Each number is 128 + 24 x the weight over its row's rms, rounded and kept within 0 to 255. Layers, rows and columns count from 0. The size above them is the row's rms in percent of the matrix's.

# layer 6 MLP down (transposed), 1280x320, rms 0.0594, rows 847-928, columns 80-119
size [ 98  80 103  99 111  87 104  84  84 103 128  96  96 108  87  95 118 117 104 100 103  93  78  97  91 106  84 128 105 111  90 106 105  93 109  87 113  72  98  93 106  76  93  99  89 105 103 112 100  99 105 102 107  78  64 115  88  95  82 114 121 115  87  97  97  96 105  67  96 130  93 112 102  95 129 107  95  90 105  71  79 108]
[[130 116 124 145 142 113 154 109 147 101 140  74 104 129 179 136  82 123 103 104 163 157 136  95 162 134 115 107 149  98 100 133 134 177 172 133 143 141 173 123]
 [127 139 125 106 101  98 111 105 101 159 123  52 105 166 104 147 170  88  97 133 112 105 132 166 169 143 130 126 140 142  97 132 129 138 113 157 169  91 145 160]
 [149 100 102 142 112 129 152 129 115 149 143 138  96 127 137  98 131 122 106 117 125 147 155 115  84 119 127  99 181 108 108  94 120 151 146 132 105 101 101 133]
 [155 127 100 134 144 100 134 134 105 125 184 150  96 135 151  79 123 144  99 125 130 108 134 147 141  98 153  87 143 127 119 114 158 110 135 115 108 102 108 121]
 [ 81 147 105 109 123 137 141 133 195 116 145 139 121 158 162 147 147 151 121 196 143 132 127 118  93 115 147 165 191 117 112 109 100 114 113 114 137 171 141 115]
 [129 119 103 147 155 172 106 157 128 102 163 156  91 163 167 128 107 163 111 153 136 123 166 151 111 119  97  86 138 132 158 141 118 142 168 116 118 111 108 164]
 [ 95 142 115 108 125 104 122 128 122 140 182 126 111 167 153 117 126 135 133 129 114 131 175 131 103 123 155 120 106 125 146 176 118 130 151 141 121 136 128 121]
 [112 141 133 131 160 145  38 113 113 133 132 125 152 156 115 138 124 138 145 134 117 105 107 143 158 177 130 134 100 167 132 132 129 130  99  94  95 140 109 101]
 [125 123 143  94 148 153 120 124 131 143 142 109 106 132 148 180 123 103 126 112  92 133 129  94 116 117  98  99  78 109 129 129  96 128 104  97 126 118 131 149]
 [160  98 133 117 181 138 114 119  93 126 143 131 133 161 140 133 152 126 115 133 129 133 106 109 131 162 126 161 128 164 112 146 110 158 120 129 142 171 165 172]
 [ 90 149  85 109 138 137 111 118 133  93 130 120 133  90 121 139 113  98 100 141 124 138 128 158 125 131 146 121 123 118 112 105 118 189 142 142 102  99 174 127]
 [119 128 178 131 128 129 150 149 140 146 138 121 127 146 144  98 151 108 124 136 185 109  95 160  89 115 157 126 137 122 140 112 147  99  94  95 136 142 121 152]
 [123 154 156 136 128 123 106  98 143  87 201 155 138 112 137 147 118 120 116  85 115 135 188 149 106 110 110 152 103 128 146  96 111 154 139 133 113 178 137 111]
 [111  95 124 113 145 100 127 111 113 125 171 150 130 110 124 128 134  90 149 113 153 139 124 132 111  90 133 122 138 112 155 118 139 161 152  99 112 125  94 128]
 [135 134  89 138 137 149  88 102 153 115 142  97 120 109 124 160 109 157 144 185 101 106  72 108 108 193 128 167 140  98 151 106 137 174 127  99 128 105 106 130]
 [108 147 121 126  97 120 146 123 141 106 127 139 119 127 129 162 160 154 139  94 157 183 172 106 108 125 169 122 125 179 107 112 116 102 120 168 170 114 112 128]
 [136 157  74 138 112  91 120 169 141 142 169 151  93 189  89  96 130  96 108 135 116 108 160 126 106 107 152 119 134 110 128 151 155 108 138 114 136 153 144  77]
 [170 131 136 152 171 136 151 119 146  74  72 161 101  89 146 108 103 128 177  96 122 113 149 150 155 112 149 158 119 159 115 143 135 130 114 146 122  99 137 105]
 [133 122 131 167 101  78 149 149 128 108  90 125 123  89 108 115 102 108 150 107 142 131 160 152 137 129 112 172 126 102 105 136  99 106 129 146 116 122 159 129]
 [180 153 145 107 142 133 122 114 121 134 113 100 101 130 164 117  84 154 133 124 115  75 102  56 182 110 144 133 145 130 154 162 181 100  83 119 146  48 127 136]
 [157 147 123 120 131 138 106  99 178 112 131 135 120 135 132  87 120  83 150 123  80 148 137 120 126 173 103 120 134 136 123  97 107 136 116 160 145 131 190 151]
 [107 118 156 120 126 111 126 113 189  97 101 125 124 102 130 189 148 113 141 109  66 112 112 113 128 119 160 126 162  85 124 122 145 158 145 145 113 108 169 117]
 [117  87 130 106  89 136 122 174 113  86 147 122  96 103 164  69 124 128 115 140 137 130 137 122 104 100 150  99 140 116 144 151 141 105 136 132 114 115 165 108]
 [166 112 129 116 130 108 101 104 104 108 125 138 120 130 154 160 138 108  81 110 105 169 124  90 166 139 117 162 147 169 115 140 157 128 132 137  86 132 136 101]
 [158 112 134 119 103 125 121 103 137 148 135 119 101  93 144 113 184 142 118 135 110 148 140 136 139 161  81  92 126 146 111 143 131 146  77 125 138 156 100 148]
 [103 100  93 146 105 125 113 126 119 118 149 107 129 128 108 126 119 149 124 161 186 154 157 137 111 103 132 172 152 122 111 103 114 133 103 124  91 133 113 141]
 [122 116 120 109 106 105 123 122 160 137 149 155 132 101 149 139  99 113 166 162 157 138 181 171 137 117 131 137 162 135 124 129  93 127 122 105 156 170 145 155]
 [104 100 100 120 161 140 137 104 133  88 150 119 162 132 138  72  91 151 148 157 112 138  81 158 139 161 117 148 106 137  84  79 155 143 148  82 126 123 122  94]
 [145 104 187 136 109 120 123 146 142  95 150 114 151 117 152 123 150 128 156 113 107 126 122 129 156 172 112 155 117 162 152 117 101 155 154 114 180  83 142  64]
 [129 156 133 108 134 103 121 140 127 105 146 117 136 116 109  94 150 153 155 101 106 116 123 152 106 102  90 122 156  80 106 168  89 150 119 147 192 165 145 119]
 [156  93 129 110 113  95 103 111 174 103 100 101 106 128 167 187 137 126 122 112 120 118 133 110 176 137 149 165 113  94 129 128 137 125 102 100 143 131 155 161]
 [137 148 161 166 103 178 117 106 126 127 141 124 109 156  81 139 157 117 125 149 129 123  91 146 165 105 131 119 126 146 112 151  89 123 101 111 186 185 137 125]
 [127 151 127  81 150 144 156 135  97 101 143 163 147  68 135 119 125 175 109 149 126 107 117 127 113 133 137 123 136 154 139  96  91 144 141 167 152 140 177 131]
 [160 134 126 119 112 138 129 116 174 137 159  96  85 134 100 144 151 123 171 162 143 138 131 119 123 152  96 171 160 112 151  99 128 108 101 122 116 165 143 148]
 [156 135 127 140 121 136  96  83 149 120 155 113 155 152 139 153 118 115 148  98 150 118 132 122 142 130 124 124 143 124 163 155 122 172 160 124 135 135 148 141]
 [107 113 121 136 150 130 113 117 127 123 144  88 165 134 100 114 119 115 136 146 166 126 142 103 108 119 130  89 147 175 138 148 127  86 111 106  86 122 126 128]
 [129 129  79 168 123 116  94 133 132 164  96 144 111 157 112 108 174 173 127  85 151 125 162 112 120 110 150 153 125 117 151 142 135  69 110 139 177 145 145 118]
 [150  89 121 110 129 142 173 179 134  92 156 117  81 119 171  97 152 147  86 121 132 100 153 135 142 113 142 110 127 108 151 116 129  91 150 131 130  94 153  86]
 [138 131 113 138  96 115 108 126 122 136 119 133 115 105 125  94 155 112 107 130 156 103 122 125 169 146 143 117 141 104  95  96 165 123 140 124 148 140 109 116]
 [123 138  90 110  91 115 139 119 150 153 118 147 106 121 154 101 133 126 141 166 109 147 106 118 146 106  91 150 148 174 182 128 144 133 121 167 105  90 128  60]
 [ 88 129 162 118 145 113 141 140 139 121  95 120 140 109 144  75 148 120 173 145 160 106 120 137 121 148 144 121 132 136 149 132 118 136 192  98 132 128 111 138]
 [118 105 154 111 104 157 116 124 117 102 122  97 126  97 183 136 129 124 117 131 132 131 100 139 109 104 151 127  83 154 158 110  98 107 177 111 147 132 142  96]
 [ 99 125 121 125  87 122 146  83 102 125 109 130  91 110 113  83 160 108 149 108 132 151 128 166 164 109 133 131 115 117 114 110 145 151 110 141 115 145  96 123]
 [133 117 119 143 152 106 128 145 150  99 168 147 102  87 119  99 117 171 117 142 141 138 163 117  83 114 134 121 128 132 180 134  88 101 171 117 103 101 160 146]
 [128 111  84 107 132 136 128 154 108  99 118  93 113 129 103 151 106 120 114 130 155 114 154  87 125 175 153 157 166  88 113 127 117 166  77 113 112 130 124 190]
 [142 111 140 125 152 127 138 134 139 132  90 115 115 136 134 130  86 149 159 163 136 139 116 165 128 150  71 111 105  77  95 122 121 140 116 116 132 122 137  92]
 [133 126 148 119 143 160 130 170 127  90  94 123 142 142 136 149 114 136 128 113 132 104 136 101 108 146 160  84  93 131 137 147 131 105 162  98 153 143  95 138]
 [142 126 129 104  86 129 175 105 120 142 129 153 169 113 133 108 127  72 133 122 136 109 185 111 134 135 113 140 128  80 133 116 117 116  90 130 135 101 141  65]
 [107 115 116 102 159 147 124 114 162 132 171 121 132 112 161 136 118 109 132 171 135 134 143 101 144 146 102 118 154 107 117 151 103 109 112  99 138  88 142 112]
 [ 83  91 153 146 139 106 108 144 167 149 109 159 110  69 153 137 109 138 105 143 100 142 116 128 134 138 113 159 118 163 146 150  86 112 153 101 155 120 128 149]
 [117 104 123 140 127  73 134 133 135 169 162 125 129 161 136 160 149 134  93 136 168 130 132 137 120 119 136 106 109 151 132 113 111 143 155 113 134 110 105 111]
 [147 118  91 143 164 129  92 108 100 175 128 106 162 132 141 148 116 123 130 122  78 107 105 149 127 168 148 138 132 112 117 102 150 124 163 121 118  99 137 107]
 [158 144 118 135 158 128 123 141 161 156 109 118 152 150 163 170 137 153 151  97 123 153 159 124 148 132 126 144 125  91 120  95 122 142 122 172 139  95 160  85]
 [124  69 130 128 144 155 154 174 129 117 181 149 124 122 157  59 151 133 107 108 152 119 168 138 139 147 135 108 134 132 154 124 166 115 134 118 101 101 118  91]
 [162 131 132 128 119 123 134 181 115  89 100 106 138 133 135 133 136 120 135 161 159 134 113 121 117  84 113  86 130 116 129 149 141  95 186 177 171 145 111 128]
 [109  96 149 141 114 124 102 160 176 126 145 110 113 148 130 128 142 134 129 156 156 148 118 143 138 118 121 141  94 148 133 137 131  90  89 115 137 102 122 136]
 [160 115 136 123 108 132  78 140 114 122 119  94  99  99 126 105 133 106 149  80 131  91 117 148 150 108  95 164 116 140 157 145 128 118 139 149 151 135 144 132]
 [127 135 128 110 138 153 125 126 142 118 155 124 111 124 175 106  79 121 113 109 106 135 140 157 135 117  94 147 134 159 142 147 154 149 133 118 110 146 136 109]
 [ 94 109 126 124 136 154 111 136 137  93 154 120  99 122 130 181 120 151  99 110 110  93 109 124 149 104 127 174  66 102 166 144 136  90 134 133 157 148 128 122]
 [146 132  90 126 128 126 138 159 112 116 111 135 171 143 121 114 104 158 167 117 112 145 143  81 147 128 136  88 136  95 152 124  95 104 167 116 180 121 140  97]
 [147 180 115  79 127 161 137 168 138 118  98 156 148  98 141 109 111 123 158 129 150 145 107 127  94 142 102 144 179 131 135 104 152 137  98 156 133 149 139  91]
 [158 130 139 115 157 137 115 167 160  77 122 141 163 112 127 104  86  88 116 139 134 148 170 153  91 126 130 124 114 125 127 128 162 131  75 148 138 150 144 117]
 [122 136 114 159 149 116 101 110 108 134 132 144 135 155 141 187 117 122 110 136 139  99 135 144 133 161 120 100 133 123 152  85 114 118  92 111 126 162 157 159]
 [133  98 131 130 138 173 117 142 136 114 146 149 139  84 117 127 110 153 137 112 150 158  78 133  94 132 171  79 109 124 110 146 116 123 118 101 139 154 119 132]
 [113 128 123 165 117 114  79  92  75 115 119  92 124 141 132 185 119 157 140 141 161 118 114 116 190 122 125 160 124  66 119 156 145 146  91 139 148 140 118  72]
 [ 65 113 120 158 149 128 107 142 138 158 117  91 125  90 143 110 125 133 153 169 124 125 150 170 145 157 120 129  87 118 160 161 151 144 110 131 177  89 115 170]
 [141  96 110 115 136 109 133 136 117  93 116  79 126 167 180 121 128 153 159 122 124 139 144 100 163 144 127 131 121 108  91 115 131 112 103 140 128 115 153 115]
 [116 112 157 146 140 154  82 138 161 180 107 131 134 132 102 147 131 112 131  92 143 116  92 122 109 130 157  85 143 119 166 147 113 116 128 138 116 107 131 124]
 [135 113 170 118 134 172 129 141 121 139 129 158 153 124 116 106  88 102 128  97 108 140 122 121 159 119 146  96 138 118  93 114 168 136 109 141 122 144 144  87]
 [110 122 157 143  87 121 138 159 134 146 154 149 124 140 132 102 151 120 109  88 164 159 139 120 105 114 124 123 127 100 147 144 124 106  84 134 103 136 125 138]
 [125 113 111 110 111 140 135 167 133 112 132 155 118 132 158  65 143 112  70 130 138 154 113 136 106  93 152 162 140 119 179 113 151 108 144 137 124  80 146 149]
 [151 151  84 114 159 144 127 153  97 160 109 154 100 127 124 116  92 145 127 101  91 158 131 105 125 190 157 141 136 142 134  75 143 115 114 162 103  84  88 120]
 [111 101 136 137 133 118 142 123  86 121 158 129  95  87 176 138 153 108 135 119  96 104 130 157 147 126 139 148 109 131 110  97 112 155 124 149 112 121 149 110]
 [148 132 135 107  94 151 140 100 143 160  98 113 132 117 168 158 166 191 148 140 105 169 161  75 132 201 101 132 123 152 130 152 115 102 116 103 153  93 121 145]
 [149 143 133 150 133 150  56 116 146  93  90 156 155 141 127 122 120 140 148  94  81 117 113  98 138  97 109 113 124 127 109 154 119 122 108 144 132 116 129  92]
 [161 142 149 121 111 126 121 149  96 106 112 135  90 162 118 123 118  82 170  62  71 165 115 162 147 113 119 160 120 113 101 138 183 114 104 166 133 116 117 132]
 [149 162 157 127 137 112 108 133 109 186 151 116 181 125 116 141 161 103 132 116 126 142 108 165  96 140 126 129 165  99  59 113 115 166 155 101  96 145 141  60]
 [143 142 148 105 110 153 110 129 140 132 117 101 124 110 129  95 137 131 157 118 129  75 136 124 138 115 158 118 161 131 119 137 165 104 130 117 154 158 158 106]
 [134 111 150 143 123 122 128 101  66 121 134 119 125 157 131 120  91 143 162  75 150 156 183 153 140 105 107 119 125 120 180  97 125 109 148  97 147 155  97 144]
 [ 96 159 101  79 136 118 129 100 111 135 135 120 129 112  97 128 161 101 143 118 121 129 124  93 133 187 120 126  82 153 101 165 145  87 107 118 160 145 134  97]
 [148 139 110 118 145 161 143 195 112 113 189 139  71 133 131 134 180 130 137  85 138  96 139 134 159 131 166 120 115 111 142 144 114 134 130 126  81 114 171  74]
 [132 135 156  95 154 131 114 171 147 140 113 129 132 168 158 174 178 118 139 135 120 159 122 141  96 144 146 140 137 122 121 125 163 121 110 109 112 142 103  86]]
# layer 6 MLP up, 1280x320, rms 0.0666, rows 848-928, columns 80-119
size [ 94 101  92 112  85 105  89  91 106 118  95 101 111  93  97 103 118 108 106 107 110  74 107 111 108 105 108 102  99 102 109 111  97  99  86 121  65  97 105 101  88 100 104 103 111  97 112 111  95 111 103 105  66  82 122  99  93  94 121 120 105  94 103  94 104  97  85 100 123  88 113 101 101 120 108  99  96  97  86  76 104]
[[186 107 135 152 139 115 180 135  79 123 105 154  76 121 159 112 133 137 112 160 141 145 158 148 130  85  94  85 140 130 135 131 164 141 159 168 142 142 166 139]
 [112 153 127 112 138 159 125 129 132 130 153 158  85 118 120 105 175 157 109 118 158 118  89  98 119  97 117 150 216 174 173 138 155 104  92 125 146 144 136 145]
 [140 119 148 136 130 136 163 139 153  67 143 142 146 102 138 113 101 161  66 129 115 126 136 107 112 117 140 137 133 102 142 127 125 130 112 107 130  97 126 117]
 [107 147 138  91 103  96 152 114 169 113 139 128 115 134 113 138 163 122 125 132 143 115 101 154  86 106 141 148 175 146 150  93 140 103 151 116 100  98 131 118]
 [165  78 134 154  92 137 134 167 114  98 170 118  68 124 120 108 144 166 100 119 158 122 138 153 133  99 209  91 163 152 163 134 136 113 158 140 133  75 132 119]
 [131  82 145  88 126  98 161 136  85  89 124 157 121 111 167 112 154 136 120 129 136 155 130 117  88 117 106 107 137 176 160 111 111 159 133 160 134 114  93 172]
 [181 101 137 180 155 118 111 141 150 110 132  94 126 134 141 134 111 113 158 121 115 109 106 164 115 119 142  95 137 118 130 103 109  83 138 118 134 173 135 114]
 [160 113 138 162 129 130 148 127 151  89 178 166  99 138 115 119 187 143 134 107 121 139  96 131 125 115 144 134 124 112 124 124 113  99  84 155 127 168 159 116]
 [129 142 167 131 131 131 118 137 154  85 142 126 146  77 125  96 118  80 123 121 164 150  99 151 108 140 154 128 121 137 125  72 142  74 136  82 124 120 102 143]
 [144 132 122 115 143 134 135 134 152 131 139 150 153 124 130 128 119 139  95 112 127 131  89 134 101 124 156 165 163 170 102  83 143 129 158 154 122  90 152  86]
 [120 123 140  88 134 147 159 149 145 129 108 132 107 114  83 125 139 158 132 129 112 104 148 120 150 110 104 143 122 127 165  99 104 150 124 118 127 136 121 135]
 [127 112 132 117 136 105 151 142  94  91 114 116 109  73 176  69  95 104 132 122 103 103 173 135 114 142 132 123 133 174 132 150 108 135 175 163 116 100 121 149]
 [125 101 120  96 150  93 155 109 124 118 149 144 127 140 155 123 184 154 101  99 117  91 119 114 140  89 116 123 150 109 158 101 141 141 144 131  79  54 121 169]
 [141 160 134 149  85 115 114 136  86 155 111 161 148 167 114  90 166 143 125  99 161 174 190 166 164  82 140 128 119 109 164 143 137  81 143 164 124 159 160 123]
 [144 144 163 147  90 117 180 104 130 163 130 131 137 126 102  74 142 163 109 137 155 137 137 146 120 137 145 184 106 152 135 114 136 116 118 121 102 115 120 162]
 [106 103 144 153 174 116 163 143 132 103 149 160 118 114 107 113 152 122 138 100 141 131 124 108 111 125 165  52 179 141 103 138 130 122 154 116 140 183 112 112]
 [179 108 152 162 133  95 131 174 153 120 145 171 103 135 103 127 144 128 142 134 108 132 150 138 125 111 158 117 161 175 145  90 134 103 118 128 152 145  88 140]
 [ 98 120 140 102 126 122 129 131 127  94 122  96 140 101 123 142 141 155  92 140 130 104  86 108  80 131 141 151 151 154 158 115 153 145 125  96 126  97 118 148]
 [135 144 155 174 117 176 149 124 109 164 126 123 149 148 120 123 127 111 116 114 143 104 104 114 130 102  90 128 174 140 122 101 116 122 131 154 118 121  98 136]
 [165 104 133 175 134  79 145 166 118  85 115 125 133 146 149 139 141 106 152  92 126 108 153 131  87 107 111 108 141 112 153 120 143 129 165 142 135  97 121 116]
 [ 96  90 140 133 131 146 142 137 104 147 127 153 131 139 120 136 113 138 112 110 109  88 158 164 141 143 108 127 188 140 144 153 135 110 151 156 120 154 119  88]
 [149  70 160 143  77 127 113 162  89 120 145 122 105 113 137 108 127 141 115 131 166 161 134 151 129 120 123 100 144 128 143 137 122 102 122 100 114 105 117  73]
 [111 114 127 125  76 115 149 175  98 116 135 103 128 140 141 135 126 122 102 131 141 143 151 155 162 120  90 138 164 138 115 133  81 144 188 137 117 138 128 121]
 [114 117 141 146  94 150 133 155 129 133 135  88 128  82 102 148  92 116  91 110 120 117 157 132 110  90 104 144 148 157 142 122 123 132 175  99  99 116 114 150]
 [111 102 150 126 123 116 114 135 142 145 183 131 144 171 129 121 128 123  98 128 176 136 128 193 136 149 119  98 143 102 137 139  91  54 145  99  94 147 125 110]
 [103 128 157 126 134 109 143 150 116 118 117 151 102  95 139 120 185 104 159 135 143 118 130 118 104 106 165 104 142 133 166 110 145 154  79 153  98 113  90 123]
 [123 114 131 127 140  88 139 224 144  58 149 114 135 123 166  98 119 111 137  99 132 118 148 135 119 135 140  49 145 151 133  92 114 134 146 141 142  92 140 137]
 [152 153 150 180 162 147 130 138 128 119 137 110 143 129  93 156 131 178 133 146 100 115 121 110 142 119 164 135 156 114 114 154 137 158 109 102 106 119  68 131]
 [153 115 129 131  85 107 134 167 126  92 191 146 138 134 180  63 147 113 123 116 137 149 134 164  86 107 150 133 146 111 124 103 127 126 187 164 120 124 149 121]
 [ 95 145 118 131  87 154 137 127 134 118 156 144 138 129 133  77 114  98 122 122 167 174  97 142 106 115 142 121 149 135 124  95 148 157 152 123 110 103  82 110]
 [156 132 139  74 143 141 159 129 129 104 197 137 119 132 109  92 168 118 109 131 152  65 123 112 121 115 148 134 119 177 126  90 114  92 142 120 113 145 152 127]
 [118 170 131 140 163 156 173 151 136 118 120 156 142 109 138 140 137 156 133 113 117 130 143 111  69 130 139 105 160 134 131 115 158 160  76 139 153 142 136 130]
 [141 131 167 108 179 129 117 112 126 124 131 143 166  97 117 150 125 146  71 132 159 145 128 144  82 131 139 148 137 106 143 118 142 137  90 156 114 144  79 116]
 [139 151 134 113 148 141 150 164 118 147 153 135 129 109 189 111 111 120 119 128 119 104 135 134  97 152 104 145 117 137 105  73 129  93 166 136 127 107 143  79]
 [110 112 129 127 129 134 157 143 144 130 120 138 107 151 150 121 137 175 142 120 112 102 126 162 145 114 116 133 143 100 120 142 174 173  93 142 146  80 182  98]
 [112  83 145 145 114 147 129 141 112  71 132 148 110 105 103  57 144 171 123 105 145 132 109 135 115 104 118 142 147 124 154 137 147 101 130 101 132  69 132 166]
 [136  88 132 105 141 130 138 128 125  77 137 158  94 105 142 122 137 134 107  93 154 101 118 144 129 130 138 148 127 131 131  84 106 100 114 134 143  78 148  72]
 [127 119 136 130 172 147 130 141 122 102 137 148 125 124 138 120 155 171 122  73 145 118 114 140 147 133 157 147 155 134 119 120 165 124 130 156 126  92 152 120]
 [121  86 133 135 129  87 148 168 119 100 110 109 131 113 123  97 123 143 156 123 148 139 127 119 115 101 117 134 123 149 151 116 114 126  76 110 129 100 129 172]
 [111  89 136 113  94 127 145 157 147 124 112 126 167 130 134 150 121 182 129 115 129 137  91 136 101 122 132 152 137 131 204  95 179 142 141  98 120  87 102 105]
 [100 144 172 137 128 119 114 140 155 140 152 153 143 123 128 103 143 139 143 129 116 106 140  76 148 129 140 116 142 134 115 131 105 133 107 122 110 167 114 118]
 [101  82 181  94 156 118 155 107 123 132 154 149 110 129 159 114 145  97 105 122 199 122 109 138 112 135 180 132 134 130 141 122  84 139 124 131 107 138 109 126]
 [128 109 141 121 126 153 122 136 154 121  89 141 139  86  83 126 136 174 142  96 123 120 149 120 108 136 125 122 107 106 147 105 141 127 146 162 127 141 105 114]
 [162 122 134 134 118 103 122 145 157 140 113 133 118 124 141 124 132 155 119 115 113 139 150 158 131 134 163  91 132  78 130 128 133 144 126 102 140 139 120 143]
 [135 102 121  93 138 157 133 133 127 111 156 152 139 147 101  91 143 143 105 101 161 100 119 141 150 151 128  90 122  91 162 138 160  89 147 148 134 136 155 112]
 [130  89 154 117  89 171 145 128 172 152 170 165 140 136 138 110  97  90  96 143 113 102 111 141 134 137 144 146 115 139  83 144 112 116 183 120  78 129  86 126]
 [126 114 131 122 160 125 142 119 134  90 140 171 112 133 117  69 167 115 144 110 165 177 160 123 142 136 136 149 148 118 122 107 108 128 131 136 110 105 138 113]
 [144 110 123 150 125 139 140 141 109 125 153 142 110 121 125 121 157 144  88  73 133 118  84 160 126 137 131 141 146 157 123 113 146 121 151 163 132 134 146 150]
 [ 82 120 113 117 127  79 132 129 125 107 141 147 127 128 141  80 114 123 131 104 105 173 103 132  94 150 111 109 138 176 146 105 134 126 104 134 147 127 163 164]
 [132 120 127  93 118 160 118 178 166 140 111 144  95  75 123 113 123 109 149 127 116 110 154 127 127 129  93 144 188 139 180 115 143 121 155 158 121 152 123 120]
 [150 113 179 127  84 155 158 141 100 152 126 143 124 133 141 121 126 181 135 125 133 157 107 167 137 125 124 166 117 171 154 139 134 147 121 158 121 112 145 132]
 [145 103 154 130 136 129 146 127 107 101 139 150 113 117 153 106 154 112 102 115 139  75 102 142 111 103 171 155 192 129 136 101 118  99 133 152  92 126 149 128]
 [137  98 135 130 119 136 139 145 135 123 176 179 137 112 158  93 144 124 105 123 149 127 155 129 150 150 110 102 135  89 156 123 146  98 123 101 109  44 119  99]
 [127 103 144 114 111 128 115 112 139 122 129 124 100 113  92 108 128 158 128 149 124 134 153 174 147 137 121 145 144  96 110 129 106 123  87  83 130  73 156 104]
 [140 117 147 144 141 140 160 148 123  88 122 146 138  85 176 126 148 171 133  93 118 120 137 110 116 132 145 134 160 123 130 152  82 142 114  96 136  91 126 119]
 [131 130 143 111 144 129 133 124 109 162 131 180 146 122 140 144 110 181  80 106 163 108 145 133 106 132 148  90 115 137  94 134 105 119 154 149 118 105 131  96]
 [123  67 139 129 121 155 106 144 140 116 110 152 124 151 155 106 117 119 117 127 115 140 121 123 130 111 104 102 153 158 137  91 108 123 132 112  90 117 101 144]
 [138 125 148 147 104 134 156 145 152 150 111 120 149  90 130 127 147 130  62 139 115 124 143 132  87 112 126 110 148 123 120 112 119 145 102 115 102 108  87 187]
 [171 141 183 143 162 143 124 145 118 127 133 124 125 130 124 139 167 121  86  95 140 154  94 122 144 110 171 152 126 143  98 139 129  87 124 150 100 116  90 115]
 [122 123 126 139 145 141 156 141 107  74 100 148 135  96 133 107 114 135 138  91 136 148 106 153  86 140 132 154 134 132 175 111 157 119 111  96 128 126 175 133]
 [125 101 143  99 117 143 136 171 132 140 163 145 140 116 150  63 107 135 125 111 112 117 166 135 129 128 104 126 165 120 147  98 120 150 145 170 113 117  96 156]
 [128 117 111 128 169 117 182 132 130 118 152 174 120 129 135 111 133 107 119 131 149  97 168 158 114 133 160 137 134  92 128 132 120 110 193 140 140 125 197  93]
 [125 102 132 119 173 149 132 118 143 134 106 171 128 121 138 111 164 111 115 100 149 147 106 118 143 102 126 154 149  85 119 140 138 128 135 166  90 114 159 147]
 [152 121 119 102 104 136 125 148 144 137 138 145 163 114 125  97 165 136  96 113 107  90  87 105 139 115 116 116 162 140 109 133 115 103 176 164  93 154  95 119]
 [133 113 136  89 134 148 153 133 149 134 134 103 110 127 126 139 132 116 143 128  96  99  87 126 108 101 107 137 132 120 185  99 130 146 123 145 108 134 120 144]
 [163  88 117 127  99 110 131 144 107 109 131 126 150 152 124 125 107 138 117 105 182 146 113 166 127 132 152 109 169 149 143 116 100  80 161 117 147 135  92 113]
 [148 136 124 158 144 130 179 122 149 116 147 132  89 117 183 138 123 118 138 125 107  77 153 118  63 131 160 137 118 149 145 136 123  93  95 114 143 162 126 142]
 [ 81 138 139 128 171 156 155 127 146 122 164 130 142 117 131 102 100 117 120 117 130 147 188 154 101 134  84  48 143 114 151 146 122 149  83 184 111 134 155 121]
 [175  97 132 189 125 151 163 151 123 109 126 124 100  92 126 116 153 114 123  95 146 118 114 113 144 104 145 128 203 156 155 109 119 145 179  99 117 116 113 120]
 [117  50 143 134 139 149 119 164 143 124 142 151 112 130 172 113  99  93 115 136 167 158  88 164 134 141 129 156 151 127  99  98 121 129 154 131 110 111 137 125]
 [132 135 141 126 150 102 133 136 145 148 113 171 120 130 131 117 123 152 119 137 130 182 104 138 127 135 174  92 125 147 113  84 116 162 105 119 100 121  81 153]
 [163  55 156  88 100  84 149 180  88  56 122 149 100 102 127 119 161 125 124 114 136 116 126 127 102 127 151  92 142 126 159 104 153 130 149 143 135 108 113 123]
 [128 131 138 148 143  74 169 168 128  98 115 124 184 115 135 111 106 109 110 109 146 123 191  99 119 138 148 160 143 148 134  79 104 147 155 151 160 135 121 121]
 [147 115  99 119 112 120 119 177 110 151 140 120 136 126 146  92 104 113 130 107 109 115 104 119 113 120 143 124 137  95 135  87 134 141 132 127 114  95  85  94]
 [136  67 129 159 100 120 143 140 140  96 107 123  83 136 152 127 142 132 100  99 142 140  91 150 144 116 153 137 130 131 135  95 139 128 120 143  98  56 178 112]
 [156  85 132 150 135 172 100  94 136 146 163 157 143  82 106  46 112 123 131 154 171 136 145 106 111 117 112 148 127 129 149 112 118 113 137 131 101 116  97 113]
 [111 122 147 159 123 142 173 150 138 102 154 151 110 165 142 118 159 109 112 136 129 172 102 132 117 132 105  93 183 147 105 120 104 135 118 107 122 104  83 110]
 [107 139 149  93 142 133 129 110 182 131 156 106 134 112 137 118  99 111  95 134 120 142 102 128 108 137  93 128 166 153 121 113 121  89 109 138 126 117 111 150]
 [144 130 161 137  97  95 145 124 116  89  81  97 107 151 101 142 125  91  98 125 154 141 128 137 102 115  99  99 127 141 100 132 145 104 162 118 101 135 100 165]
 [150  87 124 107 117  89 151 178 127 112 123 111 118  76 152 112 128 132 117 120 135 112 126 161 134 121 134 194 133 105 138 131 114  91 137 119 123 134 152  68]
 [116 114 122 125 169 120 127 156 160  97 112 167 158 146 139 115 122 134 115  77 111 131 128 141 112 107 104 108 149 125 115 114 132 138 132 172 119 106 157  84]]